From a checkpoint of a small transformer trained on Wikipedia: 7 heads of 64.
Each number is 500 + 50 x the weight over the matrix's rms, rounded and kept within 0 to 999. Layers, rows and columns count from 0. Numbers have three digits each.

# down: layer 3 MLP down (transposed), 1792x448, rms 0.0357, rows 957-1069, columns 392-447
# up: layer 3 MLP up, 1792x448, rms 0.0495, rows 958-1069, columns 392-447
down957:483436432518611381511583497536367515506519369521546559565537511459481498534657412599452499545407474491423476510551526544491503464507594563522570462469433578518414552577
up958:417461443592484587451434612543505556569488532451531458502484573533347543503572507568536548472516474410498449504470429520451514512495551530428456442544494504548478555546
down958:512470562527388561457424408486456535440461485485482458511542495476512557567473512394520477554449542470555458492520504484404557416523533529515565520465531540515421559427
up959:451542486505369437467472555448562465522445470507391497504473458504474501514534472579565535468458434500495540542556515434555444459525509436549562471486437457502507437580
down959:486455507608518576536488435545556522514508481418494488541504487501561451528508415418541557496566486564526537534494428382487468532505500514526527528591586493524563554485
up960:454549437473375451645490539440509466553611522470528534515464542511500497455446461589494476413510494505519387598507504542591484550466491407447500402505577453506461515498
down960:584477487551615588403576388525474526461424482578452540556454523456494518379563529461555495554474481453578522480446477485484482460551501563510574492507611491492452593416
up961:428456498446417463435541476552554466533526471518433487541422534470434435487604476544508538513409469513555463532482507445540518589492419538524502522475455387573460468431
down961:494500492589480428561509425536516531456485471484526393440553483506472478590549562405519455517486584586435553392487485514547555539548550526561555504529357512401446552485
up962:482556475435462481388513518525509475482525477484459521521456503564552456530548533490476451514490451478522517571447490518499510567534428555482463463420543465493524529407
down962:485613526411514673521470507560481511491525542549573448461476552482489417434532367534447451495463486439463442604539483458433513439410556441489436518484515468506521565433
up963:487554464521430426521512483502524460458490519501445528519366464495352493497534540419502471501477447529526414518481470503532422435530498506555482436531489504369471509580
down963:576481522514461441556581482473539561434539433497577529393530462575566549443446515453441502482490460465537493430554444477521451624478505505520423547552500614513462560487
up964:428558529610470447496532542477501569401524480544456529480516551397523510463475542428543543580540448472480511508555499555524460560599462519494511391374562499541418516551
down964:574463481490438613576526478520473479569533519475485462541430477526507457480548439568506460400530576465455461610494481424492516494471510460506461511542501488493526483451
up965:581431474527396588520522461453554463440478469535563604553483582551535466503445501590435577480450511472538506487478478514498510644444451476437430483489454473448511415545
down965:566566538471555415523600489520486564483433479540491547585479475412459490461582442467423414495510571479468487482434564502502485433470499505498465460500425511461493568564
up966:459475559485455491564621548425456308533558560542469496496508460532480495464422512576553504450495475453493519478499568568449525403513449469534502463468426384477517551446
down966:477473434585579575507549461486541524489468559589608568458355542478510512507477628480490425508516509534448538443449486476524463627454498483474549597502571577571522459603
up967:410555594492462499570512527463528436486494436469471493500558428606530425476490519496621552463523447473545417497484423592598528481426430505546413523471523510553475547451
down967:557497522529499483575515507506463448488451576444577464544485478544460456528543537414423513496518458461370522479463393476629455611412447450538597538499533580536479561536
up968:436460540556466508502491520460571458534469506457475537441493480546520461521444508455528561442515518574416498549451488414514491510492504477465576493500574445481496493546
down968:492565407522629536497531495535458589428479401518540494472481569464504535482472523512508485569455457429481522522543519560450421539483528600551428529543448570458518597486
up969:464509454499515554558482506382457463440537550588537464533385419496429419533467490539470605563583492492506554443445489507582492537542472531525523406474514501469472507478
down969:535474494561509467437479518564458486480432371425451538501563546418425527431433492516504493529425623424527531463601475545352488480528494431517487468505365540506584563519
up970:514486542422439518486565552451489469543521497485523506553496532452433485457524471497525526522573576431522443495501531479577435537434573488479551494416606544527493556542
down970:530459544512506554504453510486536439506505485569488537491417485515586492434542538541466479448458469488448470539506452483442478535534362488516445510449598547498523541496
up971:562480576486482586542459520384495421462555487514564513507467506478478567539573436501416480437526522454530484444522478496408511553555491526507591519472506410489535473540
down971:503488501519528530416526497548530486467446513517512475560661479538477478524448610435572422556545548468510479493534454521523494518533454511545467451495470532522520548536
up972:589520501503454479579621470502458433445498515520549447511505448454506521575471420456438493501477526434466537543438501555528418582630427472501496543508495401530461456487
down972:522492509514546467395399552483441484511478432557435506490525432441514539420555444495467450532436539493492548474546470574407461484603587528473546529423525490419494562526
up973:421537470476488480533534532549615463498543474507540507498498553522465489470488530556546512480588487426444458522436492450498573452541508495540546417478489529518544555512
down973:473465447558553403393462503483461535422488414549406495508518387491433541414543432428481569536484531430480561404525511507474578591496566508492462570569480482494536485446
up974:480550564480470489475453489526588568563511392535452495473476572406452501502460591548554577545441518511450426602515473435546502417481469559525486585526566508527534567487
down974:534539538487435518457529479461576430494509598515515525528499512523468407538493400444536409469512516544500528414539534499468597528517504444492491453426431518575483461507
up975:533551461457471523472591546434453546476532462523468628453475542479541545434371524474527527457484515519522491517452390568485599530457501465433452492493560525426484452463
down975:482479524425410481596434516412603500493469537469522494467465476493501565509617542580526548544520468369529481493543500511507506533440518497480540519500558462513507547582
up976:507641538523515437463476607502481527531494466530562517468495514504512459522492567487452566476401418516542481550554411539534528510448572510456450565492560508562548454497
down976:491487425439457498517467431489501429556612508504425540435503533549467501448539475389508484596529589426498513438500539542553542429494469515488511436469443482547531493527
up977:461480427466523617452436524445476481619490438609540630443451521466451530489423552548434486464478514434479521482467480503490516456516443512452528492512457474563497550461
down977:549560509481536447555491464556472462488502405473392409509487588517544484511511449439555468479602416440587531433530432475553498565426542523550477577476487339502502438524
up978:477539504483475466540498615539489515486526464555500537564421521485533569457547410624476472488523475392526451480488525512398443494536458455451470455485544546529461477476
down978:556538478598398600493534508537472531471494452576488536493550506555514540490522488459529577443522435467509509577523438531498406530525530462562497557486547527453560560507
up979:515558511524456485388518517488584498485499435509519420517457554513511536491513535550504450449529478481507468477461535542454533570512514556417418525550437514499510437504
down979:539526579486512501595386430510504599506458472474421516449515461526532460524483504472483524500534491432467536558522520508507466540520505489543521584496460477507530522455
up980:432475547532454493556435499437549385453462558578591486487523537493496566555478460575613450454483418475398444501499507556597563498519494530487521486517524424546490517488
down980:516536551471451404520534458532449558405552456493442605541529489539558445547469466420464567591547535473601571500519422442445537495475491466488472495600447599506575489460
up981:405482501492493565498526500570497519545539514475461556492543525480398524509486484499525488624458479548493607473455490549500471558431505455594405464481588582468511420490
down981:482432478556510504456439540526498575454426461533490418558464530480492558453529578449497534470518438476502447520479520529445488484515585560482478414521456519470508524490
up982:441463492497565480534500509466450505474545488562507524564556632549414500490509439491439494513400519462547538407540453556450466521467496527460472467486406448530499480432
down982:450495433537507556451497516520534595532444493486603491489524609439428509591515431507587435496457515500549570438473515563491499543468501530610450561456464496452545457484
up983:481400557485439533443528561600509452486427422575505475421474503584560529438454588537463499446455519578580472525581417538501535580529529546451492487401541512526444475412
down983:506566509594538518479510471537569489408507464568439578480510534486520535554584543590548459465473458434467560536509570485513446385506545518492551476510387549469573524607
up984:454598490447498514526527462479494446477477557537514508487546506539495480568445614525543532587598491473513535599490585472388527484530520491414522463435474445497487491535
down984:434411439483465504474512476493517585628448503553479522509448500429517468554558439449530536483490557492557516407419416487537525525459513562489473490527399456515531505534
up985:493563453511443467508460481519499481517619522548496557432530578580488514462473476454438522489404512519510482548481485513478548515458488475528504451433545469538460484449
down985:536509550545475520520567591581552479476459476507479485420355492451466461437547538462484498552518478424571512463514481434458516471462466527541486555418452483493567496471
up986:497539490454447566505496445465494544487553444553483476569487483624387382497429480559497587497467410451445479497542555478532534512545505531451433483489537541498497491425
down986:591504475443435550560484453524506443637565450444410488450468451418555534447476567495578434510509501525492482484516499526455587493504521496477524430474539518494467609501
up987:488532547461435530574528560564547471468456467560548552455458506449535478519560471505561463517445541459500482476577500626469458521514507469433531525505475546464514584455
down987:541507568554553420490581498505470587493478444526459531451543499490495545437396522479576465540443490532516537410529505552509425443532469543518460562559565514497465466503
up988:435526418452436414465456474418456559554520374462397494540542448541451461529510499475571546550485470527433361503522435457432541557548504520445445531425495439464497577482
down988:449485508616487667577524551484548571579465542453553438474542482487525541463487571504444514508509457512411499442470508518480502520526476543497552496503505593537525559527
up989:481465438452484432525454482522452507485521446497513542488526458500394494486439531546519422538444571551538516461532500616558428494471472527475537412545511455468488528426
down989:537557510502470503472544531473481441515506547499454514533400485517507558415568466523462445514527521495481441502495475526414500481584487440466460608419484462562582461482
up990:426448428481464412544419621411392536491534510548563523480433485467523574381435541448492442432421511517479530487465488515561509500565496537436495385492553526472536448517
down990:472540517474526606486525355493482458410498511479507465583522400460466563525532379519529464490657496466433521617432493509480540526561518458467503570461416470567423528457
up991:429543458486454485483493532434561531453558493519547596434528510493408501459466493598514394416400459527563418503502481565555502576531445532456539516442468536548512472515
down991:455409484511506530457560500534557405546517424479510450496500502541555504488492523485517513584548457528468463519545464586565457468513439481534576544574517444482540514420
up992:460500509507486552500521479495548511559568509641416551537403416409480565480411590531549450522532583527510556562462525392451535426591539492457406430464479498515499410455
down992:446443524475462476495488468542473514482534438450543458517500588602475525483549461462512622486553462529579473500521497608543465492424407499513576529454449492549508503497
up993:455487513534443484451497579554526529484582472483543520534428573461500573367484480506552511476560412477476487530542431524483487574452493494480485492480474431557499476492
down993:524436566444554573433514508526469578453480507527427525531561507521533476491470569479518547487578435500511531575577445492514419460529426472529518492496537531497448600492
up994:461474519483495480560518499586573420558486522510514538378429502480507402552445402462519504531482427500518501570524416547419473490572532434536527517502461440501502396454
down994:558522511553457559478471514473445467544452487536470592503572526457429585402477542477502391464505514457555523497514570511468583478551557480494464535434509640550449598474
up995:499558515553488461494558575483483435483505468529481471470541505491522511539415459592485517522544496544494400516467466468490500528448425439545480420497516525461470507497
down995:521425494405542506428517525437433491500534533482478492485482564590485492516647483448491529475472502483505546540424542582538604500534445561532464467448449541603427517474
up996:451563524479512469444479534405512502444489439582464552487401523537524393562464535473380579403503570531519526470560502487533532571450509543461474498476524413483446395430
down996:418518527557527445490525441504520505568535586434483569444478476521489634466500495528489458512505396554485533549501522440455524476603414506525573478429447548614612468516
up997:411542456524465480420483498497540401536550475490475556492433545427497472465480469452489534462489478514565474597443448510479539591541537531495494539516418499505567534586
down997:468416602530447516533515482496489614504511573485437472504492517522442447495446554593525469516447560441453475485517527469494495481547543506566461404432479523488527478397
up998:395501490586514554544491531530471439437583479441525545476510609494518492525436501518610528499519546501481458503452503496470517395485546527469430471441504488519516610429
down998:510525486522464494567509494501522453502448436514542500526510531476510500493467430471362548470445548450560479485548458502517615633395429511456508575430481488504536494440
up999:519486456495439523465489464456560501531528458460479517553445556523510513468518515532519491520457383451547455564443516544531528532488448546464490501446467480436482411490
down999:470543512495517483482431516588602553464493541531545493523509505523410477541542444456544504400484548506477536466508529451471443533443525460548515492539460510473508489507
up1000:527578527424444523429540526507516462438506493538505595560437498547476460591506482464505522525531468440535554485414422550545497426580494540481515484498440519486546468543
down1000:532462376446540460442527511440424583508483498416524578418541510524510512535515561511559576517489558537558468563489541467552512464520454610518467423459474502529417433604
up1001:464469554529517492513502508411445456451522487515458484476509397415370535501559420437595490497446475476541394477467522429579485505438504543499522527395532563508477519496
down1001:499486509540480580453480447540563424488574577473547509516412434490516526441594576434534434614502502566469532431520437559529481490505514534523586498498549536473472465489
up1002:479505446407507490521475573529568493489444419490518495455498477418545473459521409469509515357473461506501446438421506445490538453591454613499476404341382425522522503497
down1002:534465518481439513573409465486461544417467539492518496479476536438503468553536528495464528564617533481451493509598537491474616470433537402545520621539540489527518405519
up1003:495513551517515584536557475532503479478578460524496511508530526599458495542467497488611434474526495485589560453499495501524501573477464507426500489434424526454484504528
down1003:558479490484473495510482431559518576427524507506483380445458533459576484561470535519539496464451565509445477583511483529608467524527425530415503473483571441477443533538
up1004:473589494607440574500484544484486468498570498503486556469459473502538484487510362576485542501511506507487462566560398559498528642516547533502482557412452472509480446495
down1004:529502594578467528510542546503526488488446492479563543538486511556416541517411529486539471483454426653421485521571500528574375435416522426476443534546508502636475527500
up1005:497527427562419461482418655544495471529514494535472398561462525532596614511468550536574593492509512565532530537538508530519452497584565551438487420384519435487492541419
down1005:473492498504528602542485516519531532455528492480518517521540550398495585496495477505510391398505384454401517554422482514492461449580589483545521541419504485589460501452
up1006:486534493552476476533452538493535527513540481574442554437511485482499501551468589512471566555541541514555490469520543472518566534477489521433552526448491356462464467509
down1006:498449520522551567540594460476473478506430495439520501444492433447461504474556434592515475412461503490511502530495462450517457453440530551481432490491584480573512619553
up1007:430455511558494508499502473526560461530408478561463599571534503491488505540508527551455440503587463481468478539488576556447489488527483514485504471409548443585469468467
down1007:494537481501562518522504575506535564548460559509503544468445576552456437514495470559573533531558460506444534492408565464517619388451555361528528306510500542522533476440
up1008:500456428378468555541495566456480546498413458577435573464584465568437509458387498482544424501579468464534472551484439550517535603446426527527408504539458504443474535560
down1008:614496448504430561604497540539494436473445610504520498481501476494501438454487511559458450485536530511578464532533501583469491567542430498525574499535583477557528423621
up1009:453436605581489513379530549545547436502559557466507368496463484620470482482507434470473525473478463474483383415492553591475557522466562464489501534452569561550476471363
down1009:527502485427511476530597385497480473534579524481461434494438465541571449576497536534528532489512421505503600491448455404567489435498454523542464553493466516452551504493
up1010:530463553471451597452518515448500485421516443558471519468472584478492438430527428463524503523447462591506421400488486451429546489515442478534484482480441420423477452402
down1010:560518504538536415499415439507500592458410526541510486531548544457483541514503596501478512518523485480462537506546432501522512475491499570469432616468501466481547557546
up1011:588513479562568531506571548501480438551453459510498546487512477459533496517554559590625432493517433534491467448416469533437493536456518507455493428402480519531515542546
down1011:447455541478444472536477364497547590452489539462434455532514528537521496526462498468430546470440558536482525524538546529486563484506516529568492490572483499488455535491
up1012:539514556494494463530500493447577450547494427488408488457505555532471522514448536480538519469469445426421431507567410523501503462503524481491488466535530491535507558450
down1012:533458484504529599424556527494447516456524594560551569518458528554530503504473411503465503530497455485548488498498571475500517480455497468492517484504506520451454439532
up1013:345512502405380477512497488471558483554527560530520490635493445404544477532485517495502368499453472462485471462524485518500616601524451460490524502429469531507463450467
down1013:539403656554434451516291529486475494596467547478520500596514502522558473498555462441472479494565512518513474498459557441472515522527582495445492460506318512459586530537
up1014:472519474509486518529512489473433475401516450511450462486416592539421441468443475520457484482460487501532430500563559491460472577457549606457513529526490451486501513510
down1014:555475484478440522447499484547486525453428540433516473508500465470523486509550445458429579580502527431434546514534503513417477543516465477422502479450438465571548565593
up1015:492502587490448573452517503484512383488568480526570472537494516475473476556527506524513433502513543536534491451503518590487574566481435536486474514488510467505463447466
down1015:584578575577491503459469510471472521486455518387411530502503510382494504474482498420568508566569514428480493621520471432471438480563544492461522506530493428493510578494
up1016:519537539566515486464566502454466579531559493456497545583453513507476604482597484506475590507446595504500491490500499562475590604496493520502449590522449445576474418449
down1016:539530529443503445487548470499562517496440495501521506551503515532454497500501501468435516504518578503554504470498497472503435505426453507494586435553519520452468609509
up1017:476525432495413447440527573422472517558367495456445466495383416491485500489457490568455505502528521463486559418456472443473510471499522492459451468414477512424506416528
down1017:439426503554528484554486388526470540467506489482436471510508498487498451505493503584548500582524508487451480493501545452668472493432520557552594499583493573496524606552
up1018:529530508550490523476458516464505421383521549504580520454476484556513527454453546548522505552532466404467580541453556503458463499560458529491560467523398464530487566518
down1018:587431450532477466457527456588414580505505572593431405451451432526512488509495538486470536553475560521525513453455499506563550461455595522512510437481451455432563390557
up1019:544592522549499464429546499460466465452469489514390540491457513561456451578503421393489469476447492412531517535498476612533462540499583578491409567451498418433542461361
down1019:495549494504422428607547451363535459591527533496505535441498499546546588518447547494607503620414572429528442557482512426535441456555519457484535461439554429530523530576
up1020:403609486494479536499476448525534402458547439500500484489446483417505507400517486556511451469511532493465517522465569533398510580520527499526533517456424504352532509530
down1020:465472467497564465475500501567491528450570536477505428536486478560453500473445608445459463529602486574446438503479559481514477488563460480483470439507467579559563418470
up1021:551558554448457510597492618489539533438550512545476403501441538525389407524474535478551433430453444531485523449511444456441493457516477480408493514498436493523417451526
down1021:493480528560468460497488491536425478456388454505462540516484595519460434493538547486501470506523381507468512472499491469516435479548541422477611464508521423530430490430
up1022:435529485497441508453508495528566510422520367640499537576542528552527539458481488447584492471453466519593558430454495578461493492587464589420427565558505558591372471445
down1022:551536512588482426530566519494537521398517522442557385511461536524439496550403550593569539444601494544559544397400540466613441478447478513554499478525456543472525553479
up1023:466539486603504535500512604507516528471487437527496444511478565459497539554398413460496500544576525468479538548465592510465470474523554405559543468540495374495459462480
down1023:536502539467466509412503453510445494565536516442432470510544511510580458483487543527480503478415536547481387555613424478594540498522479586436463520518478537495496472589
up1024:451543572444462478525471449503520482542555546508421597529497474527576523384526474505505520493527481488551456491535484543402572463459475541475527551396437478484555434516
down1024:529519471428504494509504476463538478539381531455473549497431494415514468575456523523458513575560565629501552494551561451559480515483629454495509484493497537456496412580
up1025:465513523588448516526477587526486498426577501493520551458459496539554529464619533511559508506538504548501503508503520566464481527550535533468523526485478464442477457402
down1025:481439525471513503575501471582521543503544560487471465490458536423504591511474583496517503514552531505545542548486428523559464438478541485580419554503450574475546512591
up1026:416529482482423457411477563470435533542616462525424539466411477516510449461492557515497471513525489566533450519471447590472435561527474508524519512513567488447531396453
down1026:535480388600563586548568496550481503550524535573448557461526508453511509437464414576556450399505533393440453512568555523424564473580605479453531435452423520513521498534
up1027:403501535533423500530522548506439490612476453576482447605512479439461511560453501492453499485462418533489422470398458521542569477431464498489476443497384525481493523396
down1027:559492496457429526442510502482497497407455485522449540434500496503431474404549560477505498647625406537434586614517618376531478469574499498472435550450551500534472616507
up1028:354551538481474485492491533507500539462525456596548485556520487528400480509481530519595449441516543482488504414348509562622508450426420568464519436352486470562378453460
down1028:458524618573437519376485337594444451497489496442551495522505466481494522419499468554542446562493594484459532469567420567458482477554468566443515573489499506637596544410
up1029:483475482541500553505498541407498459570469505468541436496473492445539466411457420511526523509460557522462519548452499531534585561472440483490519496493598519586459434544
down1029:560546554582508503559469509557380474480512483511523465484530426539483469490410569493472422594450422467528516504484439496551495536509617421453557512506510540492495572456
up1030:482576401455495511451534494376521472493544522511462524498426478513451551449434533511577508464549489478545406517577489555388547587518515508498579438541494454481467457459
down1030:486536506557558588504511552505471452530474562503494480521536446393498542522517477493464478391545484408542479450494515480600507525563523520525488544448585522528523480466
up1031:459522531469504470533586547452446477538526429557492529651441574526453500423550460545525465413461516364499502485543543478472504520431468504439471404453453415448471522483
down1031:489454510597467538554496545465508486497537466458528475479467593511508600465491545438473523452521483617522432545516525530439513498502472461500518528526512527495531579483
up1032:473586581457473521414535515546463499572483455602362477530350459575494473519402542615516538468434463489478432514447487541495474563435394465526488479468488445520542477486
down1032:523451506569477516510441448569563626467412562417550476532581532503518483531506466532563568508496559570466516576477510432388562544548469491564540433570543591511510479506
up1033:419522458451495468517512556477481511538502561491503532424483482523528532473448460474455501594443551490540602503492473471457524542433521541510477487528510425440508406500
down1033:517573479492490587465531422464368531497469513445518467494546503507447614467516485498505557497463515569473444497482466499513461501505479515535473469466562502481508479554
up1034:491471466435449530488597524462563477544495409478557552548466517517567547476523527535490524500497467462429515473491491628443489519487455573417437412462466486479485514511
down1034:616455519592516516388569428566414496500453534454523405444490342491534501483449589518528525518510607523419503553470428567512522550518488521519523462477511548462444538507
up1035:453538548487483533449520531532540438459548412539399538466439494516544440430465526504575607450603523483562488489503471595519494557469470503549550412425557473534442543458
down1035:607479533502483474521465448497529489591579547438455456474450402513499501503441503496428466508478591477414507528530556446475501543426516509469506627493479517487552525532
up1036:433544476511516459522425543502503469517490491507432520556453551420462526509431466596550487419499512476525496538553459490563500589539492482437464492470576444508494475552
down1036:497492510523496486474548502588448417581558593529514456487544415510550502494553519493461531533489426482450463494465616427446582493535540384521492486471481447524508512445
up1037:511471368477482515456478540489509554493456549551484561536461508499516446440516482496472482486535461486544492545455442594558530488554528520542587486461455488541481510477
down1037:517466539508496506529551518439591463498499529518493468487515498525471464502469486525381516505512478445513512510518559506531456389518513377561488496547536475503449467533
up1038:441531496498478528448521548531515404487495471445579465497457408544552465432483489525485498529428458413575479528507486489400499462607414463395585594432440449539503546468
down1038:507541571493342450448449473481477537448572514376501447512497538583384492524589518511489546487562529515462443511518491501478650453445484525444514451524451497534639564479
up1039:440565465499482517437470496403608462565516468574463426548507560506435509585497546500482518554542566521599522516537463502460566587526486481486471499448421380600454473520
down1039:475495545466545440531489443433513468517470394548541437487361406510498587560413522541502480522531442450459482482480473485511450491385542537549408531544575576442467486598
up1040:432629502516421496495534587510598427450499595607492550569479477415381438509526476433581394470496504493557453581574526506595496495537482440537487490483469534387517542505
down1040:509488423433484406587492472482480498390539500593439476515522556587515597566588525546489476545450566480536497483454495562410539534472565580485491505547428495437556367527
up1041:517486492585444529512481547427519496520537505543495476534528555471446543509427479501599502458505481457526460463456587523497573493544550573499488521489513405486454425507
down1041:528546501423518503471474419507550417517571489490601544610387442494525403492513580496446548524588552496459449492463513443455381610448449569460554368523522486490478507509
up1042:467626476395429439515461510570521390477531453581573521534432509524441450430512545433496525404464543461532477464529496519468504433546476476525595514510538483439531507458
down1042:526496551566574505515437463541525490498443526452466517476486503562483535449471538537466497498503448607466519454511515545507526457506459509498433502453460555553555442495
up1043:431478538491489567536544495507420527430606407512508522541483566568451555403564554515480548533482424499473479613502561531377553541460432470500513458403460480543459491471
down1043:562433524542498589538507487404437496527421510473591562492466522443480522465436524532521369495483505523537485498512438432490545459476598485497548580470510615552521471490
up1044:392506410545506583494450538530523517412498479588491470442449552612536477516438438619508482474430483560521572524385562454507449439459429437508484514485523537533448493451
down1044:538497483549554419457531542499439495462516476491441560479495426500438524476586492358540536506565526401476511501514506517524490537486561502479553494606573428460476519500
up1045:486528503589473485517563480475503549490629557521435489546458431545505449531432408385520454514523521560486581506508409475523499542548546525519536421494556439569490512478
down1045:489500474528546479519486471504407582502451580460579524497590517487529491494486533598505482456517461520515457520483489465600484447442487409544499551375453537426516466523
up1046:451472512523466458440575576418608467485425315599508403458422543527442463507474539472482549376493499457426575491508428517453473592446513506541526525492486513553431526453
down1046:541546566609510472479476412565566448537540511474501540591448563472559570546503519423475504578506468580595441539464512527507488520606499386460526402561424484534467431462
up1047:454605554465458580447443463522570370465558393575562507499453502604461414534402537421444496490522519541499498479553518565523486491639453475554454482541599397521452480542
down1047:494483488432481589671576464473474462503469473419414603584513531580454443504565465477510488484457637555515480504498465597400554524498445493469460528413424476565467513517
up1048:488587446545457458545545582527523511497516553478499440513488526521480542616584477475425488434565534464522410541455532614462573562486516507461487448479490567514499498465
down1048:588558542527448466535481451419465429534549465508483490602532494521477575439526553389516536575414404473538487454471506467555478491557525492422514518542434481520503489491
up1049:410557438531468567531535620461585574469547422602521467493464491505439473565446494535507488449557518482505458465476551493438496454564443444573455474542508543499504437502
down1049:578379487540486486508476519479524497535487537520518467466551520430532556560518389530520525450441416499535501632587512588569569503473479502584381516486463475504528485506
up1050:415556469578430476499541552473533462498506442537548476603543427553473476503470506534536538484421490453496492568559463545492459630453532634448502586425527427675473395457
down1050:553537547450459582543487605551447441565541431461572516517463476497423441519462527507445497460520440555539445404512503517540391553503522437494443461432528525526492561487
up1051:462543543450508496516568531477508451455517521531450538511473461528416450591436436539341472518502514554480487523482546532439525512484501589491558499489547493528516494404
down1051:448455488480466583561495494506497488439476558438558442448566561424466548475510562501485498518560492465513483528466509505497552511585554371510516465521558513643554492546
up1052:513506527517347477518522553565495492470559503527503595502530532551504589454436539440417522476423562491451500527528526576584517606542541447463491471486552533551473495491
down1052:478499511496497490504488457497455499513475537517487430514487531457515397481510480546528525533471477484574511409506513509501564507546428597500542482527456545486463494496
up1053:510400557542486587533461489492585469553518495566439529476475511510514497493509404495548514450471460577475522464517502588583509574388519515471478440501446493471500488497
down1053:500548498399523502570433482600400497529473474475471489533525468515541495527478559477487440475486520473513446511553495546490556499477511464593541549525512577468480519527
up1054:471582529548475441465436520575498589485477519487446519463516558582403494518393369469535482471509505480503575487522451521553537502498529499513449461478459467515462419449
down1054:547410484461473489429532510415577491567475584486496463485518508495553480502602479552505514493550514451510454515527499443527562542465425520469565488433529464485495487500
up1055:501553511563448465544452478469482472516431440463412557489505558584433611508506499501611499488548401521444469471539451539564513547537480544573463565439512490555428582531
down1055:487492422530528522348517614424422527556532490548539503508480423418536515516419562519399526515430524487558511519554507471446447472542432501501517466456476436499525440639
up1056:411474468521447457529504527536471543476501498525512523479504557400451574429429498489478469515440453436430404519490625496411520477583518453409450462399510478556429514509
down1056:586525511543545544495534484511520531575535490518533524452596476535485475450492551467500573451525488543548494487532552510521411566453506500503501472620406511496541497546
up1057:483569485533404465493464526471520465366499500480438477539471537426454469522466486494483468524492491438476490541541547579456527518547497534526459499513413490504457501515
down1057:560484514482477435508486481524552484477504463495535593501474394527571566457588546472513483591490490547476481549511481563584552543538431467541486608501499511489545491543
up1058:482514532481454472505466576398522431525552531534448492543481501369438538496518465496538459530483473399479460495585635515492509522534495493540422460464508447502541487518
down1058:480541487529441493573452460515508500488468589468433468472520555440577525450521574548486390500584471518481509494505530520444436565448496549526474486484566473484557448446
up1059:443537503406466447510500567490534419460583537502556596575446488561474516538460533499503559477372413460443544563446687536455618439528557467456434435420441562498455465503
down1059:577512540547556432479520510484479524426554497473464433475538525501497533496444469502483453619521568498496540508465453446487453497502530498577521474527577396550423539427
up1060:442406541557461472469557505522520489476547566516583498454452548519484454520510442482444548472503549487487390457466561547536535556515405561484510549471474541624548464383
down1060:468600490508476533436412454567478546505463451526411529454584466431559581491454518463413422560553483513570514473563499520460454566526449500588594499483488547498515581586
up1061:530503483516436595557478569473491505514545488515469477450569486497440511457469435466598395474448483526430411496533426562501439553540474584402523475413444454435404542502
down1061:532439489491640597523511530536619466559552510558435534583489525488490447536483560552432541505589420548427515598453529400538544554497530422531531424549640540538556555459
up1062:498421485551486535448550531425485538491481472471501461506516516511554438468511454537453465434482523526574439570425526602487502471483509600575496457572404595452498487465
down1062:457550476507551616525549484546487412480428611570493526418520516403454582566487500491605447518447568502421480412439535523550542534566520445556483534378540462509562440543
up1063:532629426577507585496495573474431424508469482528418580410501461556506562554516465534492493487469553492594399521491428541564487584489387515441500554459426487510521449570
down1063:573514410525520464531480660648428493551449585449538530501620476458438583517400466415504484513541450484493419389498587568497448449503464576483483468539451491521528437447
up1064:482563525462489555493541556521484451549536494472562520519524502504466431509471447448447521470633445470508537469400438510431486506448464478498507421489417516554484456516
down1064:466458411456542436462505459493493550456571534491504464436485468536500479513497532442467510512526511527473517423571475463527528482491447557482540488513508467402559487423
up1065:394507534556534473487528530399556434462471554514563465500480500521523492454397327512535519429442490548492425453502632506459526485443475428515492546545531548425477461503
down1065:511470394464462532505513469502427552470465433452512463491527508485527493527511613488481567513445517486458545563516445507518492505572572540484564403461491478432461470471
up1066:472584519468531490460453518522514401466442459524481437491398467529490506471441508479486481377519443487424465597536509583447362511509451571440512506388435461469457478439
down1066:495417465446536478385538466461599580523497560436493519488467480498512491572559546572495552534555510489483491605542459467574510524516463540526526490598481443508527536610
up1067:506586495471443585615475578545496469397559430421554557477498603480507506555426486613542480446456541432514416481488460464493459604538500539504602504511493584470487533491
down1067:551496508542568488488486596404559492516527459567423555526548438456469533472470478480441554496496444551565493543548575502478504456460521495434501480530489405433532414473
up1068:480530528443483533521528507420421405440524424541593492440559552485504488517401522455539462518462524417508436594499454558438533564594439522509502537465518452510486471459
down1068:517521480553506519498401533438516557427485502492449481478459466450510469477592444409441555495551516422501530395458433510523537539436542544517470454531431540476582479531
up1069:524542507431535451565471539551539500490457478425492495472414516626533491523439601520546471452594477556504468477574497555511434458403438474516525470534516473606459535515
down1069:538497413427547515384560512483542480515509482482547447477575506545445461481607510590523527438488453479424596526519462475491479550533496492543488505489478438397510468492